config = dict(
    n_layer=14,
    d_model=256,
    n_head=4,
    d_mlp=704,
    norm='rmsnorm',
    positions='rope',
    qk_norm=True,
    attn_scale=0.125,
    init_std_up=0.0326,
    weight_decay=0.062,
    warmup_steps=505,
    schedule='cos',
    batch_tokens=65536,
    doc_mask=True,
)
Each number is 500 + 40 x the weight over its row's rms, rounded and kept within 0 to 999. Layers, rows and columns count from 0. Numbers have three digits each. The size before them is the row's rms in percent of the matrix's.

# layer 11 attention value, 256x256, rms 0.0887, rows 63-105, columns 128-191
100:495616524527494459466524521478521566545456566542500481555515434474478518509556478459486499520441445542504473573469541537480495592550555483543517545514479482501462491501557544494557479524483436
109:552532522475434546508525505577509506514476499478520514441484505516469470481469505453473495506480488417470555489480522505570513525533525535437512504510456463571393491507492592507444521509524504
127:440497490452509492448519466495514498452532544487497448511470536516469484534518496508506389498481419580505544511500455520498490556577540499404453441588564521541518543441477472446461482556471526
120:466407477531508498483551529507506476488499531469521441551519557511442541486585461514497527508481515482538546536493514505551519422488479525561471488400428539539461489544487582517522392475531513
105:539520521526521542418475513522613538461464466459445412593433508488498537512483430512461496481505484456485540474494481467489491469536471490457455451500485499492573532531495482532500435559473444
111:502568528484477596556468442497517481548544466474515421533514471473490503538491431524558457518460515511423546525504592494518551467534510503560529523391464551468448448534509532459563499575530530
104:486565467491441432489484442440485532437454431529411491470520501510457534511477474517497479444503515528524495515512494449410507560532452535478548548568537478479504488519432526491544527506466464
118:446525513536463553485459485418504458498533505478462550474555516520541508551391467502534437535518518558586437465477534559421464573519492497546483502522533565436515553503423510431467584538511480
116:528484516504436630424506516487524496494509504500528432412536505496497530523556478504530488518464512461544490479439471581510506389452504512533548468435483598495401430498522419428523525515556539
115:472510518537484542576459464512535464506509493539511421528541491509510590541430509519518437483530519505447543489524513500529523481495529554586482517506522543509514529560425516498468491543494501
118:453445500500555530477484541532483519481521514546494486403563557517451529496456572479420487540546507505529477494468475475465521449499486514467494514532474431506373511506447444477472499503450510
091:454572495524517497475520480514463500406483542440543463460530586477474479523525540537502546533508496473509466501512526527444464500471503475487476444486556483513512433536482481507501519469513425
099:487549509550475460509446426529448478508436536510468498473530504517469466532509512550516562461547543521411453487529535448505484492511472475492475524476578510556516513549535505533517508560557429
113:438460551494595456505597467465513490489505507530549537467544504483474521547598552584539497497519557530553462549468485518461511576487449524523524530474585499476485469458472417473480418516497487
113:472535453428497448536560473469405541538519512478503499466583440488507448479515524502558532491496484472549484515444542531520495565498501542497525495486530510499438474541492558495524558501543550
101:593551482563495529447527541475489488459511424503498492433456525532457464468559513472507579526444498530572543490470515541455484477539590453483504477528485498482482432512544483472525499517477472
109:450530456546514451469610521527507488493465490487440524668573513522554445497524490557517490482521517484526483508514493497504517515543521470449509449517546473457534615441496515539501405450474447
118:473512494476460432558483499522456418484429531522466462458504541536464419469445550508532463510552421596472487484519561501566501476537475452524524489524542438499519539514540437469500520504513527
121:527466496519385472531523454540441566534569468545472583518467510441542449494504501507531464505529551455448486481523528524467511605511433452455512478512517418453515509507467495510524367482549492
101:544530502461503492487482476423475487472596505475534501521467513526539530505446493441512425486487501484486521464557578461477510467615459509435457480503514454518517504470559491391462483477492457
109:474559460524499435468535466449484545504484492445561503463613527495491427502541529492449576546532445485533498489482440565469492440481499477491512527434566505513461462470546393490530469517462507
112:520496481422554577501532483510515593457572555446498570483520504483531501506501520510516514468499493462577518564514504490512537444477430523522517400457524455505496532447478486566496520485530517
115:510445444446443451518564490552446455479503547532552561472482516515479471538518503532530529538534549594562518531567517462503473435517494481491480551477525488492486516510531506527473543500476502
104:489410498486441422518576531513534494558557512520578555568556541480536436508423461512439490464516485533494525456539495498488509518480534488459487520531421508476577583422490560506472485519500505
120:530576533512443464509482451454531548531524509513491556537469532509469419514511544423471514513566578451506470507493499537466489514455427505440500498505535492463552491473496536516556559566513511
117:501520517480538435511446549563497497536493503522468536559439465510507476553492478509468506499446622475469491468503490490487528485527394447479494515483462535506500517522558555483520484550510464
112:506447454441548444455436549461499499457548447554448544494557500572497565488544463515451518460571505458536473569516483552467518458475516486516459493441521466486445568470570448535483603518528487
115:412495491471504496484539482422494514522474483439471496480506501433515453506511444484494441538490473502441507506492527525481483622507522510539580548558443524543508481543493546541488497502514511
100:455476493457506474510511452499567480535506517495482483568495468499538565533464454570439437475475524482563451513485478567561524515547504503492520435477499488559364507491559555518503531538483471
112:544537533467528480437474510479497505480460470498507538552495409444495523483433531539524527487476528554399490511484542460552497482443498506512496558458498446515551535482572507509511511479493503
121:575460509538458503522516494551473502543551480512488526458504482514514471514560518515574471462494546476499503477507498558469483513506487527503508543536552469470437478517488407493466506509518548
114:489499454445501522541496465453448531474534466487546521489509492499488455570568480524535479492598574546547483542506568523426487495524503487467514499467588511474521430498508459504527524520464495
118:507515515496504556492419452430478492484465511545413502495504490494475519484513444437568498558467506528570547518549500459484525500493472514526463519490576547464578520494416436516472542522480485
117:528530513454491534479561495553498529497553534466425534506415472514489556509442603539507524493453444614566527441538541529423505503539476547449461513496541507450508489511533447417382485480504528
116:480475475571531500453472483445470439463465502559481541474462475532483456502500424501482544510516443562499490503491489444484470531458545481594523500544517480451448538522455494409566381431523524
100:542548504514467536467456520535461506517430520468549520448570497483537484449456497542490485503453434509486556536427420478504470522562533490443449552522475502590510428452492483534485529403497463
107:470551471476499536491423535529453498516518561513400510383518526486471484544540510541406490485524491528556537482507458486522480528488426450493477531582474466513501491513430466579528442522484485
116:479604474466552433539470558427464485517598559487525464502514477479460416482551489540499464498463591442511489501544477540494499549532505500503517513450496538553452544532509519463535505477539507
119:487517508489431547467521535512499486534487505469529431540488526497533585499418399411593474502555526519440482407526522509454484496525462451540502437509540541535535508494565454452455516523521530
111:508480493506455577494504535529449565454554532430442522498434489491490485476489536499468498551486364565481554472464537487511511536540471493531504508540460535449531495533552454457482435480511571
110:474480506501532477506568497503419513471511527446527426568554438457444520517559495408484471483485432517473478524535543484506510491515500505510584482445543541493484495496502488495459502594522525
117:491463458490485617468515457565524508488480482480538540519578494517506442527534424497546471513533434510444563499511554562514493578541513491495505468492538457478440472494506486559483466516543546
113:441471463518536520624460496575502499514502470513531496501522464510430529555467505497429542513541499530459460468544500468423475512512520489496497581505519529509510493552563531471496563542459490
# layer 11 attention output (transposed), 256x256, rms 0.0869, rows 63-105, columns 128-191
099:471486484459502552438555517464535519578472497442562486549571488495531498478508572465453554541500518477464424490547519494465487476458514431495584545477559525517522551445478479489492511496495524
092:526483520428488485575562631404608441578502501521513548562485463565500514504494472499458501479603448505498510501504508524483466505367544445574498492521536516509502546498504482475557526507502513
111:481540509557515493512482521483442492485542490460479527422506486485537494491531495481477529494428486470456579562523487459543510471538518433481498491525499491465524519551514479523481535529521501
126:539570460455497468419499495524539460528557447487561573507553509460526419552447493415504481484544498510464490459488504492386438495464450585494441545451462470458467489461456506570432501539489490
088:450536515536504438485481408526384526474525508493472482425518532478485509529526533516524505493435516509522473539537472477515522491588465523481542473498499445464510457504499532500521520489500479
097:501544495503468434513518547539621454605488523495532528530541490517486504573475462505492528582598532498524483464526510531512502506452499475509521509518462499494516487491460482545462529469505463
089:436493507543589500458435433552327548431549495508508487450482507495464520510526521529544499552365475488514527502540524496520556511561522519497434458521479510505530494463571526508522495453523506
114:553440547527481517435484463575470567506429527500449448483411522458488431466526525495465549493446525498503569521532501475523513497500523445466496444581470502534541410501543465504477521449460537
098:582514517430535461534598533453590526509510504467495585575548507528491511483493491477524484519551473503498534475507553447501512487443518508549495507504498495507558528542435532540520554487482533
103:508490500419508528496472543511635424523513495501537504506524478600505475525476501436542497524515510487518507501531501493496532575452464487456457514596430509499493527521534448566500511464542488
120:592524510484424486515474481503549455500509474470489529433461494512604501505568474572499493479497449524441560491474563601544515538483417549541518468516567611544539519513502515482550442488591498
082:503509489542498507451477431499368563478520498498461457462482542497548467491515497525514462503383478485483510547463521493500525483580459512492531496580502470500542455505536499517527452486486520
096:450466476526500565421471501557427536479515539459513449450429496491570481477441539520501511557437468476503495512437512526471581523562540439503606500575506529494542467498532450426524506453464541
117:568489478556443542495504498494498493480490510481546496524556496490506493397470463481519499532603409482473554470443562484461512481485486536489458494529431567497565454514522492484517514467527483
102:551501535510547505519488545557596407530470491520499495587469513542436499503476490456513492535528516483532501456561473535460532507479538500555431444560490485496499434495552544541459429508521485
089:464535499520555538462527457482437543475518464427443477537481592457485544564493443551497467487452480541504526572468488458546540481573487536452556478474514496495551482467457497578464477484483518
089:454525492533519470495465418535394570474502519495483449427475539447505507524492510492546503457401521487512497568488491476528533470588477479506498482508458463492497447532507509444477480477476498
119:436443490466572561478555578545564490574501501523554452520497468490500637547522501528454508505504573453414477493438521550491519521529502456519521468493497560487494477507583512484496467483455518
125:445452460532501494536469506468519546457449516476496423553454495490512497456518549485497423474510532491525466480453559491555543502533510511530492547552409538434490483520467455442525499480432436
097:410561470545509480478457506525520513517449521497475538492500532513458510486525525522447431478477523573508565530513424469508445537498485496507469486552501457510457535528425437551441503523513546
112:561557490497488562499563489496515522500498481467495507571505496523542455445467459496458494465406494572467467486548527499459515479501496560553490500498511472476478522534479572525462499471500519
111:506507535473513380518502536406506501542479508616472497552462485591454504504503488445549437452468509509471502446533524536525465475446545500530477512510500495436467467560509467464432461569488500
117:473557498491502581540467556505549507581554488475567461570506479557467535509526504508419443502512506435412500457516512530501512420441591488549508503474454464498500504464485505495465519546486517
092:522519467440491545550493570485613488527465507510521481565465415534482513523487522487480483514548536513509424511509487519530449475411593473503451510465511519498481491537453469498477562481501503
127:486428502501546535567569554444522500444512525513560491534445444556526413450500484490461484467559490497517480476547523525474439531458539487570440492530583476518449532447506533542484523463492493
105:451497492511471490473454407555453523459479552482514453451513516476499526561497511500513523467510451462507476491487523531493441504541496479497509491519514514556511487483419515475539518456490506
114:441491518492544443439516516550507515450563553424540484460479493421481454513496502452551503488441479555492421498499464504553508526518454484460524420487491503532507473499460507484439443505434535
106:578473496508452549472501492511586428508530503554559494537483456580459450465518510500462518504568551493517468434552475533481480468457586530491458530494518491512496510451556457454534535500478512
110:479488536483409513502483584602470448541487496567540488469481547425498486524502537430566593505518411540443470530559472414524457463510492408519477475517533456403534473554522539434456437496489512
118:461523499527535519492506467468510485514537515507532481446551449538439531434500514492526467501613483503576526448512447563411499489460529496490488486501459474511403523521493518506468522574476485
117:538500507433544519515499579511636465434465529458578523585468505525460490497495475422544495450564552522572579468405502473525509528437475494529524489539482507557511492465425513491491511432535469
091:447499498557520496441481429563424537470487542496486425497518556524501490478492509483513451525387493464486491479506499496476556507544486505478475503569443408486510468463553502520488480484504554
124:491540554558477469542540486520498545461522490495492579480475562542534431441465525520444491491427590467500505555503539529530483505504476524515509488466436519489498502545461551498501566494458493
115:522496434459449555491501520419539485514509478545533518517496494579513569460562478497525540517559475462546583490412459447471450472426481504557461514422509491509516457515477510486512516471469506
123:477531489516598538427449459550442538475465445473441523482564487461574500433532551514538511464377485488511552467500500511515462526625505490435552530467552623503511552541480493547442529489463497
111:521474558493482521539560492455551503519488505496428437486441608518562437461483482481452522483514478545477491572501511549544529446533550474503548481495521477446451557573567481535558496590499533
108:497492520471546540419510474467517535471513510484561505577486469593564445456487556508518462538559525457437508478488518542462562510508530483447504532452567545485504517478499475466509514568546490
123:498521522501554514489497442589482477479477471501490539567463464567486479518466520470496497487580456458545546503528546543491404503451563481506435447530516510484494427520484514501515473537453468
112:530447487456522493498498513448612465512419485469401555462448460471454463529493538492429528506484554526492553461481478481547514490459502498476522506495456452432445532520450460409476529502397466
097:495496489436491484512509475437648460553446480594499490573517470531504534469540495481468499484473576512476459462488478515454447516470523512485504549398511493490444495445486508482492561525483500
114:475494491425519509540425443535597480531554501580505580473498486480488519462466521452510454512433499514494549466485472519459456496462483538406459534570516492520426582467516504443473518424479504
120:535488506469490444542604524435666501508545508527533524490504478501511494473515524491441438458535537459434440495443548497526501440490479483508568515548453541459534462542487437460500555462448471
120:476493483460461486500437458550587462524512465528483465452501411459505543477545494554432504510473483470472412479530486547495497505461482511485558462495582492543492495446506517526543482443562477
# layer 11 attention query, 256x256, rms 0.0985, rows 64-127, columns 128-191
236:467490510521574553541436465495493447510531487499469546434483424532512464450514517543494562519518467486529578459555541558560539477510537591563538538495479562479447456486588561510493519519523591
212:556517475566458477512544477448506514478483480519477506522459580437519522531509492522483445497515569510531504514431520423464447495464396479442498505494529460481500546480480552490483461513499382
187:501478544440532522499471480479529443510504550436501534520527417521510481464491554523504547482529483465480510515521463488533507541534604516583531497519499462550563493508560456536518494490492624
201:497428594459475502468496472465553523543500497479525478466504513495522446537460570482548507494553567492526479492534487484502476527516485428457500481505525482547558468565426470531545461514498461
222:488446500461432485480551496562495549516553461503585483567544515564469497527504475410500490467470527509439449508506481532477490506505512411519520462506524465526531505536469446460485491521489538
174:465395608556492519523506423450484511559520477505510550461478558457496418497537508442515544432546549469512493473497521480515472503495480457532503486469479538507491474506574532517506509574489480
093:459469430458532507490550449571442519567496513419487532568516481475452552466553551586509428486513486490496543550475539444551544560486512517555457502504504392588516508510485436478485557468484507
093:519470536588488499564437422515565385482554512527504513477573529520515601477495498521514516534516455523486526503551474527493511507447557463434467471443427567444455480545469552417426428441476510
093:535534503493417502565477505555541484491528505517529468411524523525466534487495507521510588514518478569551515427534524536460482528502560488372549480435452579486494503530484560473485503476526522
094:490454525532512479471571584466489520448449497530514428521489461468574445574493518517565471539499456521457474477530482504427464431511549452482529506474567507419504551491555503530554526486476517
087:504509555484484578475462457491550578492504512536502484465467507407525468508491530557510472554518565541536511579476528449572444512466502566628461488514508523530472474525491417507546483503441485
089:504535491527519511542557411524591523476554502486509488452549531473491534511528467497534537531531494497547459473420499420500483535541545495440477530484497488473480488536453561481442558471490481
092:474491470506576455483514435448490527571482545492492509621464505451471495447570543545507437508456524424523551522532564498617531532527501544616498550544481425520469543513509477483512516498467510
087:506527495516532536534522432560526482512550511491564497463548509456484555491470420493517543513521512561526474473478521477472495513547497514452505476449454510498452466615458568500448538446537508
091:459469528495571498521501492480458531524454544492481530544476515441500502426543531531511463479443467411473586552509533474543507524478525569556459535516466460454507509446512503550543466479484506
086:496525448545515523539538395480533514573543544417578546532590527465522553455548470548491537538491441484526523517527566489567555539487543538541455564526451463511493501504450508483492577465509498
080:574488446536510563502487435499555569545538466539546481467574542478486519510509452539550592546541490501519459555457524518519505458521482553548474516486474532535452473596491507508567519465500507
091:546482536499468527512506515548530508467544443557547482442515469517520508612458476442501564514542519562503456439460443478406473473503448447395474473504535546504500510547482503461494515543509479
092:439507499515572530461450414476520429575553528426555452516552515489452526406487492557504597512499455504499488505525560486519464475515503598569513509442475475533425461496510526494470471512450527
094:583506522507458538502514544524524532499579454538528548460540471524546506603472520467556490509485497543532403546457492510451490462517414449481585409475545542545499463558486455466496545561500486
092:460498505505526402537480475517532517517488566473546487575483451448475529423496529545503479534479467429495557512543564509562559559511576598566489540472448493488508477441520515470502476442476536
087:568548508500479563495493516529507502523524494451532541429522512505530487510509473499488562551524488558441472473490526477466455500513490509507402473468548505570489466596539445516483454516492520
096:570529509502501533492544545486522484511540460560561544474499535561518526623481484470540476498501482569521430578480515443508488488542439430469586486514504525516498516556463449476513563533547472
088:507532500517512483513491541467483541465473433535484519461486503496477542454504517442444432508532537517439581479534494516511562432526564465434462509539470529442538557494513547498502486541556497
099:519477534464492509444524525498500415504523475498509563517504494557460430562450555476452436461464510537444466574543583481475496448503481456472614521546529458551493503428465426528506492573466484
088:538486451544498475533535544478527505497495491508559482511497522545475472495524483547528469472495463555537430553518571481516562527427485480531603516432487513515515496583479539521571538499576511
095:513528518513422566531445374499493556497538514562534468507458459497526549490561462541535576556509483419539493406479401445481496584484472552503464508424469522459530489481508539445544489443532539
099:493520524486533511464503575534518471533539489505497480509504497591494472481486480471502475485462508526409392499504558422419468478535538514496575484469567491496424407522499577427495489535497531
095:529524483505471485551499453517496534502494520526495544506499514432483562536475500442441478469511562491512529470429389465491483533532501456464465417500466499534503550487481439498469530498507416
092:429507518459490462544513490485458500460454546483414525507435499492534539471523509499503458516452551454477513512473496471532516467510505511490444510559496474442538551400529480508496477471474458
095:467571460533501557517496526556478537509495499541472560495423505583462557546473466493476428543468510487524481383532480477511486445535435445508540541501511512416559603517458539461489507530469415
095:427457458519546390449484529514510468491451513513460465545505479476455477493494549473449464436486514504501571428585499561475510503450497550514564530479526407471510552428467503524524440541506491
096:547501465479463522460504497520522485505513481503507422481484484524472444480546505570467488496494536421460537451477502533494414501435484499491544453463514458528559495485469458475549533463507508
099:493514510539568512496487515503523472494526480447484512496501435504451452510458549543509509530451516515482459558539524537570462500567410546469556554512515467428517557481489518459510516489444514
097:498499478502557417537594526423506473476522504549538485505460477453471519553499482463468570544500539519520479459536527477443556524561473531465517536498467487474556526493494494443489531496555461
101:438505480501451458497477482425502516489550443479496463424532460421485473421497570472472535472516560482457581420492495501485489582494591538539462507501508440505497539489571514442489485577514566
102:442442468466455493408520597529486520486494573495515520448488528474477538612489510486506476561484541532493538439506495484480487468474445513526496518537488475502522557503518548490556420464447477
095:492470468506438557472476523475503488426517494547478498492461540532470534551518466468547508533489525511414476463503514466477466424502445443446581536540522479434554589480483439532505513487434544
091:500431500483450551499526533542433493546542436512535502409510520535566448488481507569487542544516512499472484485472556510446495523453495510466495506459496545510532479573488497459497544558512571
103:572543513530516464568544497454519580480534495425474483514528527517536542515517431441487547484490530481505472507498494438451456533547466489421524448516498488475482522611497435479406539451502451
107:541520506562518486540519403500491479607445477509495506546524545497464553466484497527516497468529493552501531479523454490530516455523464481561434537453442510516513455518435428510471464490521457
095:512519508536460500456476405531485527491426516551503484559483510558434546532482516482510420376507541504503515539561503503470471501522534497452466514515487509509524545428442483580517448562480392
105:516588452470484530519466450515533487492513558490529476509492465508461538499557464528575523529546458479549509482523498497526463458505465525516503566489482542477538474451487492531506483525474489
106:497567454556471510486574550444495517503529475546478583496435534525466533509488492405487506439490499532497498507440445392489526483464533480525566469523585476548478518458466452451514541534536441
102:587508473441522539577581511541479492441484466498467502492453519505537504454476437522497532417487466496480425545540499524630519395497476498525473472464445574489430473480467484556503527521497479
103:458549507477508465508449531460486511440533506557430487552462476459477592464525507529480469452478476430551453497482469442466463531488385503497536523385567435457530561431494468517488609513472504
099:415474538545527429495478523487533506455484535517486519496580516514456499485529519578450474487502485458515451480500454497536495573545487524499461530510511536467516555561519530453540537581472462
098:586498435431486429504572462510490450496496478468522465538488422516490497453455452472449544466519515482426456471525489560428519565475489512477434510542543443498481469491441454542465490395570549
098:506510512424378493495505500568525530507526560534467404567513559496571516492489484589469514461546571479497537451415464483449469492443532508481515528480474491430521488413558482419473464454491505
100:505518427585559516560531561501513470484504479540521499503539477537493524451549521490502431445413522557526559442475488522467468573465508510466545478545530501510528522488470538466488512550559475
097:505499493553499524444446478471408529503474509523476500487508491448407490524474546496456418453494519456530508532525521452479493436532449444456495529546512495532476463448455546539509401500485374
098:462534459487580513515524469470480491481473440491486484573481474506497488507557447515518471539505577471481510412575547456519469455520478473496515508486542491444554520501537492574528465486469482
101:513528530479438438444464494541588469514502462500488450513543519497436517561529487493478504505400512457472415517459516526482446518457574428528506507513570522565480486448547464506475503539481530
102:503567501506520437454505523509548513541562491503489490447543498486562482549507471470517501550491463446495549493508493503545524556553542555433462432472536474488494423491458502455512532468525536
101:540527483545471446518627516511486519516436487465490479551535498582499529485483498391430535464510573497452499494539497469588560522467531552507463486530513539512475545456537455506486548560476513
104:484512488481500475494534529536427502443506499493470540495492475478449508526523521471561510524509522506514517523441477528557572517489568484484493557449485449511468564468531588419519509475486503
102:498487469505477467540531476528571555468513511531482502410446496414537496578601497486569484573548452451539474498405446488471532513506394473428470503449506476473528530456517426434504484509458404
103:473549594412413455507524546475518529488521465570502497529550514476489486470534453417460470553475482502527497536516549525507574493510553494520513549550550532497476510498510470559504459539502495
103:519467490576525508470519466484512467490488448536521458547532539471460502522486475507487555464497580523469463428533495480470525536502556580431513575494543444501517520459466526485433533514504461
106:512517525520548446496497468503468510473519571449504515509466455498383513514490508504517507486523521473462471548522457543466543511452539562528529530440465563461496567468537493522493473466432499
101:471481426587547485500504481389513515485474522417524542489489422416501541505564553552499500521527521535547531457500478528490511488553461467538489538573461549522585474568458490523502523465450515
100:413470500509422497508535521470512529480488517431534551438420525470557496604498519514445481415517433486440544490479519532520499494443490469456543553495499519554460462518522482528573506440562538
104:473477402493555516449487509443527488527450535541487514522494508515502566509520411449449499625516519459533488469498535516454540449528469503544567542514467492495499509479567495514439542430591475
105:531550551524456519505554545461500412514478541536527519491560507567527593534513529436568465512535485522512534560510505536464473545571495520531427479513476512584520488526467506549456520515534485
# layer 11 attention key, 256x256, rms 0.0936, rows 64-127, columns 128-191
131:473431495473436490509531439512543512508491475542560444470486498477456483477506501461508500533527460493496543495443527495542514486492470454527495572456439449534471534483528522525546516519543516
120:439460526521496572483422463515525562520551485564492497479446505526507518512464449556557492536583474542406491464475527545560539486493500483525479482473522431414520510529537575513504577547493512
108:488464553485510527544521522468473504485538515460536483499505429417523443476435568567539549476486485451500463469512559467515510546519515574528518475580496522507526477503581529485563555506494667
131:462484520472474548536513463487478546478475494485564417467521505451566394383413573508506552518469507499514469533398520428607575606519511461543525441521507500514516496516551474510590529495496577
125:406434517497455488558496510480458462593481512440552445475514573450543502439509532487468503467412487504485522469504520547577550503500488576494464489434450486487448507480513523474503499458570590
131:470508419508508497484502535496467532578476510561435470483475534572503535437529498483489527508510491471498440436561503550485542486455484567516458520530428458452579501503481498544444515497538443
107:473528500477520572492495472591493578447525451542489470472529430500469447529434484536542534533605514490493517481405503468497499538498522481522523537546514455552549506491570526556516577514539532
120:486440496470552523502497506454592503499462566464575542520480506526519506524530519496513518489498525462471542470423495466450480485477551460496498422498552504514496510505508428505496435496442552
105:450519465506482399493528429534479433603484510491485419496481490497517536472466501487507438514482440548513520517528549539513560442486457491582453536424499512457452485454411497479457436568500460
090:560532554534453524430479449525511437448522519530438504516477507528475483532498462453510492575471497528498475550545475544465472450513452526434492520517467526510565517477461550631563532500506401
097:458506508513511507517505545526574540501483472544512477534490540468531564506515489446460529476528515450494549515404531457504513562471520434478488473454534460520550482506495468482479577440556400
116:500497518458568460460518464425514531491458524447528534466495485575452467507523515519428557489534501529459454495460448417442505531458515454536568469507545482527513551484492441537528467482471503
081:465494473541482536587571482526531498493514503485534438481543469455491526500501457537509494464490528523480598436423517488488465549534489512471518479553509519475501433553496477466461515442538605
095:495510465465562392495506575473488510583417509510443451527526526511433457435482480503496503509547431543461536442580482505466486469481464460512542550468480518471527392480471514451518566501520478
088:487508544501468519493559548573504548438511497525482506480494519480451481517465472538468482495521513445517518474426507463465500478455512481538559488542508478532500528505509525447470540453482594
092:488489461425539498504465497498517513472521532451451432495504462524466448431449547506472493472500443521429540480550501550466465509512497528546585539547495497507487483489557449538495468552503615
089:500520448495522529495518515491489436532493456456460441510504464504445473472483501476475498495568431519468472537529528492452525511470409481469537577465511544508535490406471435506401500546534481
079:486540598508488427454452495415465488504473467515569519501523475522507493492528472489483478483441494527581441538541524475456547552568490540511475445545540519475534511466517488546501446535483379
091:467502447458560507450553540512495453531508480498421482537571459525503432442507505482525513514508533599491539493448538551478519537487499527476436531473409500471490481501583508545533505525576529
079:507478495565467496446539510431482484494483447509553492539477480527480535551443542519535501570534528528554355487573512425467563515486462522456505519553523506435523511512520481563537446399424351
084:566471449415585526517518480510532492517508533480453490502530473475485503487521421557423543519507500525469568512500499561550483452482494433514537488510495495501469464501500516515534546497586634
077:415498514467507455459486475485508469559438485530520427519571489491538507423494509527497513485492512568555502547525482496506564544549483555469454520515446556473458500459519432542504455525513373
096:454521527567424483429458490427500490506437492493503517563468470494438512550464558489515467494574474513494415503526503499459480406484460466497552529470516576495492535427444449485521420536390465
096:473514523528449533556501454540402517492559531511495489507483460502576474523551521506576430516511475517495496491530388427530501520538504525556423518454478559546471559503532477491492510516485483
085:488494446546436557472518476532522454472508424458507456555446495516500547569488501488494504553506530507450473472512543477444427389451463464457565499512506523484522499512471517469524501454511557
088:537515459552506526493475520490485403459477469472516439551512424518491467487546490534496491526564458566509447488514470495474547408463452512478488504494455523483535564403532420504508544493499586
089:562438488472577469576468528444535471494514479452550471526563487538460482429458511515423513540543519503519535488472498510487490505483460544546506532535433497447512564506493503512576535496533576
096:457537517473465558454476443492539477483510489504482457527505534528489496558441479426534489498559544496496401509425507431516559440435502519496534486495501535560571614462446479476566488492450455
091:475541528528479431425491509483479551522496519462467552465490572494408481531493578478552483485460500470516580514457489429455415521540536479531541505500565474562518488514426516502514459513397357
113:479511515408490572500482532536492460512526540498446517516515516547544491543493434472469517509519492552468555470418490543468434468456565454480509532444501457551478469534488515547452544485567497
102:500503534542427521525561432481457557495584580460587507484485494548551576538517467500483456441440533477489419508405510450549518520457530482506453441448491518524492586457511508466449484537509542
094:474506431438547591457502483527533518496508469488485544532485551483431538519509534510497475532482431437477549480504455453561434374529479412527557484532510540523541467550468542488458500479509472
100:479505571488523476464539529485486513467452493563461563525518562573435475501510493415511456549519524494507487520432465390465470516478534423496510518482488531563555510509426521534468482515456422
100:484515476483436515516481464463469433485568549465551424503524401458523505527496450512499515491508565489470428507474473546467490487431511433543530484490563593581472530491521515434557523453485561
117:489534550440450494486482548494394444559502615486476494496530541590512531480515469495562491471424466530489567497546498596553546443474534540528486512506473576510457428464465496517508564484502522
105:516477455463505503565498497498461415519551538495481467448496475494523471518457501519482538526482509505511572445485460535497430490527514478456428519512451521548491431597509495465460479479580543
091:467536589558465459495522534472465530459491446604487527492475541586565461568458544475528527562427532608515484530505493519522457535481522555490487495510556532511482494508478510537515452522478457
109:433499515499470527433574515492473442499533489600498496515438493504462464510458525443570508567539424551505428483551491462558583427482490527515540524508463572416527522450546505495519524515451544
116:490464412480520478541463497488485445496436471492525486528509514500482536529564561539497400502493574441541515498461499534530531537495431550503470534520506499484504469525451514474562474468423430
103:499494535489551463483493493466509560475545511471493584486483506452515482548529538477492554465470497459528514537489490441476431579526510432449506508529555442498493549526503465457439511503499449
104:486511544514495479524469455474450497591530518492505480446501537418520520518482563504542443513448522472531515482531515486536493543517482431544447535449537536531477489584491511497505517519453429
109:443499526503479519492494418501480557572512547548534496509509509531517516499487495501535475403521513543404565492488497458477402490460505486457467504468442534533468483486481489516536566503547499
113:536530465503483462529475391453538498521474432440530449455474466444410489565474500493540428493494497446506520424502505533504492474502546518559530504507507519486523468481470486521581411508439539
108:533555529526424569495494571528489456539548579508471548475540484542518503454459525427493449450441430545467548499375401407479510534507516490539531492491499533583497463497487490508426548552539465
111:647495494519564491558439552527503511451539486456564512519464540460436466500585445517489448486481508477460566509529493511544540495501554498469437542551482555512472479544466537573518500526498500
105:538569557513551467492475519495447460470488461540490547491496504528406540474454470500511502476534436467529526484490486444548475462463475481504486483485507531482439477441506521508410566508474505
111:479447554453505496507468594458592447542496565468528565535516517508522511455486499511460552461527455540540499489565501495505461572529457526578465474517418491453444541613506467513520505496474544
107:584517480477508458467442589561543436562442497516500478525508449512506450440501498541451488510518492465468511526428454565498489505489541520463509501498480434475497446482461483535512554487575495
115:468492539450446521446500442553499524485545538530460432576473535549524482522513464532542528535531448466531487536508480486496548467436462493501519529493515518515540527473524463489573474453369508
106:482499450518488418487550549506427515482460425547486527515532528468491479463503487505406527464439509463511463492505493501472505533486502500508528625515513515506534463516460504510466561541557537
112:453498589519473549494444522514468505555501553588495500506540541571566465479480495520516514492505450612489556495505523528502436512495486497474528503524423527508419421527476517554437487525486510
115:493545547484552504478478411484474512506515511523435521475462504493486485489484460511516543532451480504446549461494521441537474454490466450460566490515488538497485519479487541472516549503515480
117:494602468503447465434484503486451500498512520487497479526467438533409545538420486542475455462478503523601409533405434441447457464474506381478465539463537558577545519469528470497557505491430453
110:504488502532408468485494502459431527551518440512511499530488527468517491523490506470561475552569509499536474487470439477511537501541551504490465509444436524528434515513473515473530429500473494
111:472502604541523496576469504524456529493532493510505490542480452495517496456506483491482527521554498529520499524477442524496563481488509506491482483539484614521474613546519466515449484506423545
109:488501492522474532505495528539416501528453485465519542466492498525498544534460478492533525524476533521485519450490478515582580503423448531422405535430509499531449521470549512515512483507545528
120:473512513468458497519532510508509482498533475501498548411536486515549466501481546414544532521519507568523535456461488454463507469466431496532543498468536444531491523487525476457472564468485495
104:496490509479464491535510557520502490469527468455479460507472442531556513492540493483434457548448488508536480544547463560467509513536481498498568570587507502505518574546523468573483522472586494
119:492522568518466553455565576500515458530512528557449538529520514485512457476464449569536536486507504560524516491463477538492502529440465527437479587471467476536501503503534489473494554518474493
107:499497532499476458546601386535527601433457524466485407519503475547496475546509460501494531496487509495483488523479441558499487528517478577521515518455465517557496561454511460517593446482494515
106:536486505557527511480524517455563469536548501440478508421459475501477511508527525505497538469553419569520515508503478503481471442520511455549514510587462508517544490565486515518597522487512492
115:448518519473464524477493523464531458504444522525454533519471494513522496544536490528561544464536526496459504531467460551512455582521507515498484495526497519531565468533480480522450472521548517
109:502465504523503509529491528549533540609515492535535484499554535519470556507444449514547511516475475464500505473465534549512551558500530522508476508582527439499450481502479569504464523568598522
105:430525565548530533549575519500436487496541507589502460473521474534550487469467560437554523533538445550490463497475485466469457535488594513564476426521507526487570506485472489551445537532553495